Weights of a small transformer language model: 6.65M parameters.
Each number is 128 + 24 x the weight over its row's rms, rounded and kept within 0 to 255. Layers, rows and columns count from 0. The size above them is the row's rms in percent of the matrix's.

# layer 3 MLP up, 512x96, rms 0.126, rows 150-218, columns 48-95
size [ 97  80  92  97 111 107 105  87  95 109  82 103  87  96  83  93 103  94 110 100 117 102 104  91 106  93  94 108 105  93  82 105  93 100  83  96  92  86 102 106  98  95 112 106 108  87  79 110  95  90  96 102 106 104  85  93  77  92 115  99 102 105 104  92 111 112 116 107 121]
[[137 168 155 175 136 116 105 150 142  99 170 127 112 113 110 116 141 148 113 127 147 134 114 135 156 125 137 164 162 155 125 155 150 100  79 127 121 131 153 148  93 115  97 115 168 101  85 138]
 [129 144 126 153 169 153 126  93 121 110 151 123  63 136  94 135 130 133 154  93 154 132 115 157 129 135 139 148 157 131 125 143  62 113 105 128 138 124 163 126 121 145 118 113 191 154  91 128]
 [139 163 102  96 150 129 107 125 182 101 120 114 123  96 110 109 122  97 117 133 139 145 149  82 155 129 116 128 135 138 125 133 135 149  92 115  99 124  83 116 115  89 130 150 123  74 166 165]
 [ 93 108 125 159 138 145 128  96 129  94 158 158 142 169 123  94 120 142 112 125 102 142 141 121 126 151 137  94 107  90 143 123  97 177 121  92 154  85 130 136 114 165 127 133 134 167 143 122]
 [138 154 156  96 121 102 104 117 104 147  96 130 122 120  98 110 126 115 166 102 157  87 157 139 129 140 116 160 153 161 120 156 147 119  59 132 100 128 126 132 116 124 128 104 164 136 143 163]
 [122 122 160 125  90  99 118  95 152 114 117 106 155 167 125  88 147 132 152 112 144 120 115 117 140 126 123 125 131 153 182 142 116 155 138 127  79 156 121 136 130 105 139 147 145 132 143 186]
 [137 107 126 153 178 139 171  70 108 107 178 100 119  78 103 120 118 131 101 161 114 157 157 112 144 156 143  90 149 111 150 118 125 102 148 120 109 129 157 116 140 134 115 120 161 104 122 118]
 [169 138 129  93 144 143 153  83 124 126 113 129 144 141 161 108 159 128 130  84 130 120 125  99 180 116 146 129 126 140 116 102 111 126 145 123 164 158 162 129  90 157 108 166 107 120 141 108]
 [136 148 162 154 110 188  83 113 126 109 117 116 123 147  95 100  87 126 116 105 132  95 126 125 126 120 114 155  99 145 137 132 122 117 136  84  48 134  89 142 117 109 188 147 110 120 145 125]
 [102 116 112 141 145 152  93 136 112 138 116 143 111 133 110 152 125 145 161 134  95  98 130 131 162 170 156 102 171 177 111 133 138 109 112 120 135  96 140 125  81 138 140 147 125 184 136 170]
 [158 130  41 105 124 182 114  98 128 115 136 107 114 132 145  87 118  97 132 137 167 163 127 134 140 120 134 111 103 177  86 161 138 152 147 106 122  84 137 131 120 133 132 141 125 132 104  95]
 [130 109 157 101 159 149 189 128 142 136  83 118 132 144 153 115 136 147 151 120 126 161 174 107 144 126  97 124 135  87 152 115 138 110 132 115 128  98 150 140 135 142 106 117 105 143 156 142]
 [151 120  93  99 170  84 105 121 112 104 158 149 114  93 103 125  81 125 155 112 123 111 100 148 121 101 131 139 116 150 132  93  77 128 139 128 152 124 111 128 132 145 123 108 160 111  98  83]
 [158 157 133 140 119 105 125 127  80 161 153 161 114 142 110 146 154 115  97 124 131 125  93 128 143  95 135 174 100 126 172 109 125 153 142  77  91 154 118 135  92 108 107  94 167 144 155 128]
 [151  94 151 105  95 139 130 147 135 159 126 124 117 126  86 108 118 138 109 119 177 137 132 102 144 150  75 176 106 173 136 164 122 137 125  73 136 170 159 136 109  99 146 113 126 103  87 101]
 [140 110 150 125 124 100 149 168 106 105 113 119 117 118 164 139 127 114 114  75 159 169 147 141  86 126 138 125 134 103 134 168 140 142 117 133 134 114 142 141 141 114  66 133 140  96 149 140]
 [134 163 150  94 129 132 160 150 143 142 126 144  87 164 178 128 130 105 166 143 152 179 144 147  91 131 129 132  85 135 136 117 154 153 124 101 152 125 138 144 133 134 172 176 108 118 139 119]
 [126 159 137  96 194 142 130 141 116 160 114 172 122 171 115 128 107 128 164 152 165 113 114  96 124 151 144 110 121 145 153 128  86 107 166 127 115 126 126 142 160 169 147  79 159 149 101 156]
 [149 140 107 172 122 133 111 164 150 131 158 120 128 123 131 109 121 127 111 153 106  85 127 158 116  72 117 139 145 128 123 154  97 128 130 125  94 120  82 161  99 128 115 173 142 109 144  94]
 [170 142 152 102 120 116 137 147 174 137 141 143 115 137 119 165  58 184 151 140 111 166 130  88 112 142  97  83 122 121 142 146 139 160 141 117 131 102 105 130  92 129  92 117 116 121 140 191]
 [116 145 139 126  63 137  85 148 119 127 134 134 119 157 123 109 131 112  82 134 146 115 136  98 154 162 139 196 170 121 149 130 134 101 131 119 114 155 145 158 118 130 144 131 134 115 172 154]
 [145 134 152 106 114 102 111 127 164 145 121 128 110 112 132  63 133 138 127 156 104  75 140 117 170 140 101 169 121 163 107 128 108 108 107 135 113 149 118 128 112 106 173 145 130  98 110 140]
 [108 122 167 116 133 167 137 130  97 132 144 134 115 109 162  93 109  70  70 136 131 153 116 115  98 115  84 112 158 132 108  98 150 117 117 133 143 125 113 103 120 134 112 147 177 116 162 118]
 [154  88 111 126 111 156 131 159 103 150 148 106 145 124 132 106  87 108 101 111 151 131 136 107 149 115 150 113 113 129 157 130 100 148 125  93 125 122 146 172  93 136 124 109 109  84 117 145]
 [136 135 117 124 141 123 150 144 109 151 113 106 112 110  94  64 140 136 133 102 128 111 136 130 177 133 169  90 155 118 130 145 120 126 147 106 126  89 137 164 177 153 161 124 103 103 140 134]
 [ 93 106 153 103 122 141 157  85 102 103 106 170 134 128 153 143 119 119 134  71 114 102 114 159 108 109 164  87 135 103 116 124  91 101 132  91 147 110 148 147 124 149 125  98 130 120 138 129]
 [104 132 129 117 120 146 133 125 112 168 152 177  92 110  87 150 108 167 132 162 130  87 155 102 153 150  91 119  99 149 131 188 119 144 128 125 170 108 103  92  93 142 132 115 107 143 113 131]
 [ 99 120 132 108 124 155 115  72 127 126 135 128 135 162 143 124 106 123 118 165 100 131 167 140 131 114 159  86  92  98 139 129 136  92 117 134 129 121 173 113 179 194 137 118 137 136 108  99]
 [176 141 107  98 178 135 194 105 117 136  74 132 120 146 153 136 119 115 174 113 152 128 162  79 124 121 141 106 194 126 165 119  99 136 144 130 102 119 143 124 127 144  69  81 125 158 142 138]
 [ 87 160 145 165 143 162 139 112 157 121 137 151 106 131 161 133 138 147 100 105 133 131 116 128 123 135 127 120 104 126 133 101  81 142 124 110 148 126  93 128 176 154 121 177 155 170 129 112]
 [123 162 169 161 117 136  96 125 124 142 135 182 126 112 131 141 105 131 114 173 152 166 138  96 142 123 107 122  79 164 121 108 129  81 126 181 132 150 136 159 141 124 103 173 112 136  82 103]
 [140 140 183  98 130 118 123  97 170 152 100 134 129 139 130 119 101 144 142 125 153  99 166 137 114 107  97  96 108  97 122 145 128 122  98 110  96 112  82 163  95 134 154  90 145 108 123 103]
 [149 134 123 136 104 112 124 138 163 118 153 124 115 162 117 141 108 133 167 151 117 141 102  71 117 168 154 123 161 100 124 156 142 139 146  73 108 156 106  97  93 144 103 127 129 124 144 130]
 [ 94 105 135 105 166 136  99 137 120 103 111 152 148 124 119 145 106 149 111 168 114 115 139 157 129 133 154  91 127  86 118 127 125 108 159 119 134  72 135 165 117 123  72 100 114 109  85 140]
 [113  73 151 128 120 138 121 135 181 116 117 142 119 113 132 122 143 146 142 146 147 136  75 143 138 172 164  82 173 116 145 152 107  99 106  78 152  89 100 128 104 126 130 120 135 118 105 122]
 [162  86 139 118 154 125 144 155 145  89 165 119 126 148 102 137 164 108 127 112 134 137  66 157 138  83 128 147 162 124 137 141 144 116  81 149 134 161 121 111 105 120  87 138 139 125 106 138]
 [112 174 159 120 134  79 171 126 119 111 147 162 113  84 135 112 118 121  85 166 127 131  79 164 121  98 165 112 119 125  99 141 108 155 138 138 149 127 115 140 100 180 107 149  96 143  72 140]
 [134 168 120 105 130 165 148  66 129 136 141 126 117 146 116  92 154 117  92 111 127 141 111  78 157 134 142 112 164 127 121 139 108 112 169 150 143 120  72 109 106  99 147 114 132 134 129 117]
 [ 89 129 164 124 122 162 115 124 143 113 153 179 115 150  97 127 149 120 118 183 120 118 164 103 117 135 124 133 161 165 114 153 188 126 106 165 110 107 123 151  90 135 150 111 137 140 142 172]
 [ 96 115 120 139 126 142 173  93 176 173  75 104 100 138 119 140 104 161 135 132 137  90 144 110 137 165 132 125 138 135 132 133  78 153 156  96 117  96 146 157 105 129 151 132 104 117 140 118]
 [169 106 107 121  97 110 114 115 120 153 111 161 124  88 155 139 103 137 117 110  99 111  85 125  98 137 144 136  85 109 123 131 160 130 104 105 132 125 128 162 114 144 148 167 122 160 120 146]
 [150 172 134 133 129 105 131 111 123  69 113 147 131 145 148 117 127 112 121 175  91 121 101 104 113 133 126 124 146 106 155 117 171 108 138 132 161 109 130  99 117 156 115 130 178 181 143 119]
 [178 174 121 141 133 145 118 121 133 130  94 112 112 146 111 127  88  68 132 124 136 140 104 102 145 162 109 109 131 163 122 152 127 140 101  90 139 104 149 116 131 106 104 153 141 145 125  99]
 [117 128 130 123 125 142 127 108 124 169 107 172 101 120 151 138  80 131 134 183 139  82 166 126 128 149  98 116 174 139 121 163 148 130 130 125 113  78 136 121  96 106 119 116 109 132 133 168]
 [ 89 141 107 133  94 157 126  97 137 166  82  68 102 131  92  99 105 147 122 144 153 112 102 119 131 155 121 167 148 158 118 112 117 139 141 106 129 138 137 145  85 130 173 129 123 113 119 130]
 [131 148 109 143 182  93 103 131 112 133 125 132  77 134  93 156 113 115 132 129 132  74 141 122 159 130 104 140 185 141 131  83 111 102 126 112 133 129 155 119 131 165 177 165  88 139 109 133]
 [137 163 140 151 144 173 131  78 159 150 142 110  88 132 140 124 145 181  81 125 134 143 118 159 135 156 116 147 101 117 135 155 105 121 120 104 141 105 139 117 150  84 151 130  96  98 100 123]
 [124 113 144 181 134 160 127 145  81  87  88 193 109 101 125  86 105  92 124 121 137 122 141 140 142 142 102 122 136 161 102 154 193 114 104 141 156 152 113 164 118 114 132 132 110 117 129 152]
 [ 86 152 100 134 113  85 102 110 164 118 148 128 126 123 141 148 148 146 116 155 115 120 142 123 140 138 144  99 109 110 147  97 133 150 114  84 142 126 141 130 117 158 151 157 144 116 113 146]
 [188 113 132  93 122 149 102 165 106 136 118 129 164 136  78 140 100 123 125 142 148 120 116 111 132 149 193 129 129  99 111 129 130 172 152 134 123 123 145 150 126 107 137 129  87 117 147 110]
 [ 84 128 136 144 108 127 131 124 125 114 148 177 116  85 118 151 145 108 150 152 100  72 130 126 142 125 112 148 139 103 181  93 126  75 120 148 114  87 115 119 134 141  94 169 162 147 134 114]
 [107 157 160  95  94 157 121 149  99 166  91 121 122 156 133  78 127 114 114  80 147  97 136 109 120 138  89 121 140 128 119 134 121  89  94  83 161 129 100 141 105 125 141 123 155 160 138 133]
 [152 164 111 140 109 161 183 127 176  81 133 171 115 143 136 131 130 168 166 134 148 156 141 130 144 139 117 103  96 166 142  92 126 105  93 125 105 126 143 116 102  96 135 127 172 150 131 133]
 [144 111 120  95 188  77 148 118 159 119 106 159  99 161 131  88 157 119  94 137 105 147  97 122 117 120 112 109 104 134 120 143 102 150  83 134 119 166 149 142 137  97  79 171 122 105 148 118]
 [119 114 152 127 148 144 134 143 167 105 117  98 110  94 116 118 112 162 114 103 136 140 161  88 102 155  93 158 121 109 122 174 136 135  87 177 149  90 104 139 128 105 121 126 115 124  62 121]
 [102  92 113  86 149  88 138 147  90 113 134 148 107 146  94 118 161  84  82 118 109  92 127 151 117 116 133 142 132 134 108 137 127 155 122 106 163 129 134 152 150 128 135 137 156 110  96 164]
 [ 98 184 134 115 127  87 129 102  99 110 193 141 103 111 123 107 143 120  71 147 134 154 112  93 120  81 137 143 131 153 137 135 129 153 135 114 140 134  88  82 141 148  92  83 121 127 115 112]
 [ 87 151 103 139 108 144  92 107  97 155 157 149  85  93 126 136 151  74 108 148 128 117 159 140 128 108 150 110 115 140 126 137  77 136 102 139 140 103 136 116 178 136 138 145 142 114 134 107]
 [117 152 118 119 128 114 174 108 123 112 131  89  99 189 114 130 151 108 133 156 170 131 150 149 159 129 176 132 132 146 119  76 167 101 129  96 103  88 143 125 152 157 148 141 163 121 146 131]
 [154 134 147  77 124 115 124 117 105 145 121  76  92 134 122 139 160 106  69  83 130 140  85 120 133 152 153 144 109 154 123 176 124 145 101 134 123 134 103 150 123 120 152 126 110 130 139  98]
 [139 130 126 129 142 149 106 155 107 134 128 128 117 132 157 126 121 148 149 131  88 147 126  82  93 150 160 118 137 138 136 164 156 126 186 110 140 174 154 137 144 154 115 160 161 144 193 131]
 [138 110  98 138 176 117 195 138 108 110 130 167 113 107 160 109 109  87 111 119 138 103  90 122 135 137 147 127 147 114 100 125 147  87 125 145 162 153 160 128  87 112  66 135 149 130  96 111]
 [175  97 102 102 163 142 158 144 160 103 129 134 130 137 145  61 123 101 102 106 203 124 129  92 140 147 147  75 171 134 139 155 131 135 112 117 118 140 115 116 106 104 131 153 145 119 121 122]
 [136 124 182  79 179 163 143 120 118 102 143 136 105 119 101 124 112  91 120 132 161 115 146 154 125 141 141 163 173 155 114 136 132  73 137  97 166 120 124 132 131 127 135 121 123 136  95 158]
 [176 130 134  82 120 112 121 151  99 169 149  82 134 104 122 135  82  78 129 131 149 144 159  77 160 125 132 135 122 171 140 112 139 148 102 111 139 129 113 163 132 139  94 118 141 143 131 103]
 [130 166 119 166 112 173 124 125 130 194 135 119 138  97 102 131 111 100 137 145 118  84 116 118 125 162 105 115 131 151 145 118  92 129 112 121 122 113 133 158 154 131 105 126 140 175 124  87]
 [163 123 165  81 153 110  97 121 147 131 140 110 133 180 143  83 136 122  80 104 137 125  88 113 124 115 125 103 127 153 134 155  72 134 150 120 147 135 114 161 120 103 140 167 124 128 123 118]
 [170 108 128  99 136 124 124 100 112 131 115 104 146 171 114  81 148 130 131  94 119  64 133 103  82 117 131 150 136 180 127 149 107 113 145 136 123 129 121 152 105 110 160 124 110 136 122 115]
 [109 127 115 129 136 169 122 138 125 149  82 165 121 131  90 130 149 147 140 134 106  78 152 114 150 104 120 156 174 139 111 121 125 103 116  94 107 169 125 155 157 152 123 120 128 167 116 119]]
# layer 3 MLP down (transposed), 512x96, rms 0.109, rows 150-218, columns 48-95
size [ 97  87  92  94 104 101 103  89  99 108  85  99  86  99  86  96 107  90 106  98 114 102 102  97 106  95  99 103 102  94  93 111  94 103  84  98  97  86  99 110 105  93 108 109 109  89  85 113  94  94  95 101 107 101  85  97  85  99 114 104 102 102 102  95 115 111 105 106 115]
[[133  95  88  92 127 129 163 111 118 127  90 107 113 155  83 144 147 131 121 130 151 155 119 131 171 109 114 157 109  95 158 103 111 125 121 107  90 140 157 154 132 165 135 125 105 132 160 140]
 [127 102 129 158 127 150 129  82 144 130 154 121 188 147 143 142 127  91 119 149 114  93 129 125 185 166 109 149 164 141 133 140 115 128 161 130 117 136 132 159 133 166  98 106 130 129 103 116]
 [ 97 140 141 187 127 139 146 108 115 151  98 150 177 114 117 134 155 119 139 108 134  95 117 153 122  79 170 130 124 118 110 138 136 117 105 133 114  94 155 149  95 134 113  77 152 153 158 148]
 [126 147 110 149 145 117  90 136  84 132 131 141 151 112 140 105 179  95  99 121 135 116 154 120 121 171 174 110 138 125 175  84 121 143 146 135 117 130 127  97 166 131 103 145 137 136 123 168]
 [122 135 144 118 108  92 186  97  78 134  89  99 106 109 133  98 162 125 136 105 129 107 107 107 100 128  98 150 156 138 135 122 131 157 117 108 130 131 125 160 103 129 142  73 167 123 135 159]
 [130 125 117  92 181 145 134 124 109 112 130 111 119  87 133 104 128 135 134  97  78 111 131  90 136 119 120 133 133  89 122 148 144 144 136 129 168 115 183 122  82 153 128 123 149 138 144 138]
 [131 149 145 118 136  73 114 133 137  77 108 101 133 150 134 119 128 134 125 105 143 130 142 122 114  78 132 147 111 158 136  93 126 148  94  99 119 163 117 178 128 106 128 103 109 108 116 110]
 [127 111  93 114 128 141 152  99 114 145 130  73 100 111 125 187  90 144 154 194 102 153 125 152  86 143  91 140 112 155  95 118  92 107 147  84 111 127 117 109 159 119 130 140 130 127 160 125]
 [ 98 115 153 155 116 133 129  91  78  89 140 141 159 136 150 153 129 125  98 115 137 159 125  82 141 127 118 159  85 124 124 105 124  93 144 116 123 118 156 118 140 165 108  99 155 134 143 169]
 [110 129 116 122 125 125 115 118 117  95 147 101 122 134 134 159 127 162  94 107 126  85 156 148 120 162 124 121 123 185 120 136 138 131 121 117 137 116 137  91 114 156 149 153 126 156 145 201]
 [111 119 186 190 126  92 132 131 113 126 120 100 111 105 106 136 105 133 129 110 151 149 173 146  96 146 136  97 138 148 156 118 130 125 100 124 125 123 115 188 161 119 128 139 122 136 139 115]
 [137 126 130 116 110 118  98 187  96  91 127 154 157  93 147 158 115  87 125 149 132  69 129 187 116 101 146 107 105 115  88 102 160 176 186 122 140 120 138 147 137 120 110 175 160 130 102 131]
 [128 142 124 144 139 114 115 150 130  65 155 169 163 100 151 160 145 122 144 145 136 137 102  97 109 183 140  94 135 158 104 118 141 127 126 114 117 160 122 160 132 135 153 111 126 121 112 140]
 [111  94 125 119 136 186 138 125 117 147 111 111 131 153 115  84 117 139 141 145 132 135 139 126 135 104 141 117 114 116 139 115 143  97 151 158 136 171 165 179 139 132 126 139 124 123 150  89]
 [141 131 122 125 111 142 129 173 127 126  93 116 118 134 118 111 110 151 138 119 141 105  73 103 173 112 153 136 109  92 100 120 143 130 106 157 149 132 136 122 104 156  94 151 167 146 142 141]
 [168 128 122 124 131 117 113 194 111  67 115 103 156 154 132 143 124 134 150 159 107 119 148 128 124  89 127 144 122 106 130 137 114 121 182 128 120 107 111 200  82 103 140 120 121 154 122 130]
 [127 128 129  84 101 147 137 151 111 159 124 159 104 155 176 120 127  77 141 111 103 135 139 161 109  85 147 134 104 145 114 116 153 133 148  92 110  94 131 116 120 151 149 181 109 140  98 131]
 [164 158 124 138 131 139 144 111 132 107 133 114 159 161 140 114 159 145 111 124  82  93 164  94 120 134 127 150 150 131  83 119 136 105 105 133 144 106 148 145 101 132 121 137 151 138 150 166]
 [161 144 128 131 145 139 141 127  69 163 136 108 144  96 128 119 127  97  87 153 103 122 106 138 117 138 115 124 177 110 103 112 127 135 127 128 151 123 143 182 111 108 123 137 123  95 112 132]
 [128 146 128 131 131 126 130  86 105 161  97 151 137 121 129  99 152  73 113  76  93 120 139 127 176 107 128 129 119 159 144 142 121 143 148 105 134 146 175  94 126 115 118 171 173 110 111 100]
 [ 88 153 124 116  86 141  80 159 170 143 155 112 160 130 125 107 154 122  78 134 138 172 107 108 133 140 124 141 154 143 157 141 159 106 135 166 152 109 142 134 107 165 148 133 150 147 157 160]
 [107 144 113 138 139 138 131 109 188 125 130 150 159 109 102 134  96 152 133 124 116 153 144 152 142 120 132 143 147  94 137 160 155 137 129 130 135  99 175 217 114 148 111  96 151 120 136 118]
 [137 129 107 140 123  99 102 136 133 167 109 131 154  77 157 106 124 129  95  99 127 136 134 107 126 126 120 150 116 139 103 123  83 124 130 196 124 148 120  65 160 134 114 144 143 117 136 124]
 [121 120 119  98 127 143 114 130  69 125 183 119 117  88 110 131 101 138 129 169 119 112 127 173 139 107 137 125 157 103 121 108 121 128 151 146 116 163  78 134 110 170 160 156 128  85 142 180]
 [102 125 186 154 169  94 112  97 152 113 132 113 149 118 100 136 175 135 123 120 139 132  96  93 104 138 101 114 101 108 133 151 134 136 103 141 128 150 138  75 129 144 168 117 177 129 106  95]
 [139 121 110  90 128 150 146 127 148 159 106 147  88 124 156 119 102 142 145  86 122 146 117 150 131 120 133 120 132  77 103 116 103  95 105  96 120  89 170 210 115 164 117 109 133 131 135 156]
 [155 169 146 110 119 133 139 126  92 140 129 139 132 144 150 148 105  93 113 131 127 120 137 145 122 152 117 188 170 172  78  88 127 123 114 146 136 150 161 182 110 102 142 156 120 132 115 132]
 [143 114 129 121 122 162 142 170 109 121 106 117  95  97 150  78 155 112 114 115 150 103 108 157  84 135 135 159 112 118 125 129 131 125 161 148 135 126 133 104 107 112  98 124  91 158 105 134]
 [102 112 103 146 106 137  98 167 137 111 135 127 178 120  92 132 129 132 116 113 112  68  79 137 157 156 114 148 121 141 136 123 135  88 118 129 180 146 147 216 101 127 160 140 107  91 108 136]
 [144 130 138 106 115 115 140 104 132 130 115 165 163 154 115 146 144 136  86 106 130 101 120 139 167 146 146 105 118 115 153 131 121 157 147 100 142 133 117  78 119 157 120 123 102 154 160 101]
 [140 134 133 138 107 146 102  99  86 121  93 130 146  83 106 141 109 179 154 146 112 144 126  96 124 104 127 151 136 113 140 133 105 133 107 129 130 148 127 113 111 125 140 169  83 136 174 139]
 [112 146 104 155 102  98  94  90 123 124 125 148 138 137  97 127 110 124 147 135 116 164 145 153 134 125 144 151 115 182 159  95 116 135 169 135 122 145 133 139  97 118 130 141 146 109 139 144]
 [173 205 109 112 110 133 147 103 113 117 117  92  88 142 134 110 126 111 136 133  91  94 127 104 161  98 151 102 142 159 115  99  91 144 137 135  60 140 139  83 121 133 144 131 118 119 162 139]
 [ 96 168 128 118 128 152  97 127  78 106 105 151 174 110 130 127 102 141 152 153 114 106 121 150 129 135 140 123 143 126 137 116 140 113 153 103 124 124 135 193 144 116  85 119 102 173 117 153]
 [130 110 131 116 147 141 144 111 146 100 133 123 107 131 107 139 127 120 154 114 156 143 151 104 158 139 134 169 140 185 184 127 136 126 130  93 155 119 112 135 129 159 151 119 124 113  88 158]
 [128 180 105 128  91 141 111 120 119 147 108  96 127 140 115 110 127 157 159 147 106 147 161 129  96 179 137 129 109 168 134  96 132 151 131 112 103 137 143 156 131 143 150 101 163 161 154 109]
 [127 147 115  76 158  80 161 150 128 152 116 148 114  86 100  92 114 143  60 143  95 160  94 143 122 141 153 108 131 132 129 138 118  95 111 113 115 157 135 160 105 146 116 146 112 142  95 108]
 [121 110 150 121 149 113  65 152 146 124 147 114  99 112 131 119 126 134 154 141 131  94 137 141 128 103 152 101 137 134 115 168 115 113  89 137 147 143 132 131 104 147 109 133  89 112 131 103]
 [117 151 109 133 106 109  91 116 143 138 185 180 145 111 137 116 147 100 148 180 132 169 121  90 100 157 123 157 159 152 106 147 108 150 146 133 137 150 118  95 106 143 136 110 112 134 183 190]
 [117  91 126 132 164 101 142  94 134 130  90 105 123 122 126 177 132 143 100 117 123  89  82 146 133 166 100 141 127 148 129 105  86 171 144 130 139 105 166 117 105 106 157 124 113 138 114  90]
 [170  97 136 130 106 119 114 143  83 130 142 130 125 128 139 144 138 122 142 107  81 141 106 111 122 125 141  70 138  86 135 133 141 143  90 134 143 122 116 158 142 148 164 138  56 122 143 108]
 [135 133 113 129 143 152 163 133 134 160 102  76 139 134  87 135 120 146 109  97 148  88 105 116 161 131 133 120 116 111  97 103 113 157 100 140 134 167 126 145 157 130 164  89  85  87 130 138]
 [169 109 162 166 136 142 148  84 100 100 125 141  83 145 101  92 159 147 128  94 132 136 120 125 122 109 128 143  92 140 139 154 127 116 129 106 121 137 135 130 140 114 133  97 182 162 128  77]
 [107 129 139 146 117  90 105 112 110 151 134 166 136 110 141 131 122 110 111 103 159 114 139 171 144 183 103 165 137 175 137 131 126 148 102 144 139 132 166 152 107 116 155 158 152 139 114 187]
 [118  97 122 130 134 131 132  93 153 145  95 108 129  86 120  88 135 148  98 152 150 143 101 131 167 126 127 158 150 114 175 109 129 120 113 122 140 120 129 163 106 129 188 134 136 143  99 127]
 [122 122 109 130 134 161 126 127 129 116 174 142  93 104  99 157 156 181 129 155 151  68 130 175 154 159 168 111 147 159 122 126 146 131 137  82 112 146 155 118 117 122 145 101 136 113 138 155]
 [161 141 129 122 145 121 148 132 130 109 164 140 173 150 110 153 110  96 114 134 129 135 134 103 163 137 153 123 155 144 159 118 113 149 158 148 147 125 125 103  91 110 102 127 136 163 153 123]
 [113 172 126 167 153 122 129 140 118  64 125 176 129  69 123 101 110 115 133  91  91 119 145 111 159 122 133 152 102 164 101 158 153 144 100 113 125 140 134 101 152 118 183 153 106 101  96 117]
 [122 137 110 132 122  97 125 163 113 144 147 160 144 172 136 101  97 120  97 112 137 106 112 161  79 136 108 176 118 173 141 134 140 124 169  78 119 160 163 108 128  91 128 140 135 109 153 150]
 [108 120 127 142 145 133 137 140 141 130 144 144 114 123 150 117 146 144 129 149 132 123 128 160 100 127  40 147 136 124 126 141 144 138 105 109 137 129 110 126 126 144  94 159 148 133 131 144]
 [138 121 132  69 128 131 127 126 144 135 121 108  88 156 131  96 127 141 116 135 137 171 106 126  71 161 144 104 111 137 132 164 154 139 132 157 122 136 142 152 142  83 138  81  98 113 144 136]
 [105 165 132 129 110 150  60 143 120 170 126 128 155 140 132  95 148 149 129 102 145 116 147 153 153 113  67 129 130 145 100 118 121 143 133 142 148 130  97 118 112  89 157 142 155 171 139  88]
 [128 172 116 112 114 144 105 130 155 144 133 126 136 129 137 143  83 103 143 144  82  92 118 147 153 121 161 127 127 113 133 126 109 171 144 146 129 154 133  41 127 135 168 148 102 114 133 109]
 [134 103 122 121 117 142 133 133 144 141 142 111  88 114 130 126 165 112 116 133 133 153 123  93 110 123 149  93 111 150 133 144 135 119  71 105  76 117 181 144 146 118  81 127 154 152 143 139]
 [151 128 115  99 117 116  92 137  95 119 126  82 154 130 104 132 156 155 129 180 131 160 130 142 115 131 107 123 151 122  98 119 135  78 133  99 146 143 165 152 186 141 161 107 149 129 127 124]
 [106 104 140  84 137  78 116 131 111  96 116 162 148 136  98 129  92 140  83 106  82 106 155 138 144 117 126 112 145 115 107 104 142 144 122 131 161  95 112 170 104 130 151 144 138 128 130 163]
 [180 110 101 146 130 161 128 108 113 117 106  82 107 128 147 113 143 166 141 106 126  76 103 148 173 119 115 134 121 149 106 113 117 106 128 181 157 122 137 205 134 123 133 139 104  97 137 149]
 [121 143 119 110 172 149 133  93 106 159 134 151 164 124 147 127 138 130 126 116 102 140 168 105 184 114 161 105 116 122 135 115 138 118 187 135 186 129 121  49 120 129 111 145  82 159 135 135]
 [ 89 136 153 112 128 121 106 123 132 103 184 128 108 150 135  79 137 129 136 146 150  98 115 117 110 112 164 127 117 130 102  95 104 133 127 129 101 156 166  98 144  94 115 154 165 111 152  97]
 [107 116 106  92 154 108 124 143 105  93  96 101 150 139 117 123  97 123  80  90 162 150 156 116 122 158 151  95  99 121 128 144 126 141 120 195 127 100 115 127 111 116 101 137 103 114 135 135]
 [112 107 168 142 155 104 138 102 136 106 127 128 131 179 106 127 146 156 113 106 112 141 106 136 179  95 129 130 108  87 129  89 113 117 132 157 133 117 155 106 121 168 145 123 124 102 109 156]
 [129 159 121 147 124  79  93 162  99  99 141 143 131 120 125 121  55 137 168 120 100 101 121 142 140 141 115 117  93 146  95 150 139 150 102 120 109 166 127  92 153 131 168 107 141 124 139 129]
 [ 82 139 116 174 138 178 118 114 135 140 106 130 168 164 101 108 143 137 150 122  85 108 167 136  82 104 139 135 118 109 121  89 135  79  97 124 157 121 145 111 159 168 120 130 141 142 154 115]
 [168  94 103  77 120 166 120 124 142 103 155 122 127 109 105 139 124 101 108 163 132 133  94 126  90 175 111 111 110 185 158 125 131 109 134 125 143  99 142 123 160  78 168 104 153 115 161 139]
 [127 119 163 128 118  78 156 132  78 150 133 102 113  84 111 120  58 124 151 103 152 113 119  86 126  78 152 150 135 133 165 141 134 143 149 163 143 170  94 119 149 150 129 116 125 157 111 112]
 [141 124  81  94 143 122 145 145 108 126 111 107 124 159 154 111 111 104  97 143 128 134 133 154 113 103 127 121 153 152 132  85 105 103 117  66 136 137 188 156 145 157 136 122 123 130 126 138]
 [135 105 151  90 120 141 132  86 142 122 128  92 124 179  90 103 151 122 145 157 117 128 129 120 120 101 125 131 113 147 138 163 109 118 136  79  91 151 135  98 136 119 148 129 136 119 154 121]
 [139 142 161 104 165 141 131  90 179 142 125 155 159 110 126 138 114 139 150 166 103 120 139 148 154  86 151 134 105  75 160 174  94 131 143 104 100 115  82 102 124 162 140 111  93  90 133 146]
 [109 122 107 126 155 154 152 128 130 129 120 134 148 117 102 121 170 130 131 126 134 120 143 110 138  94 125  99 123 131 109 112 105 146 119  97 153 139 159 135 155 131 145 111 116  90 135 116]]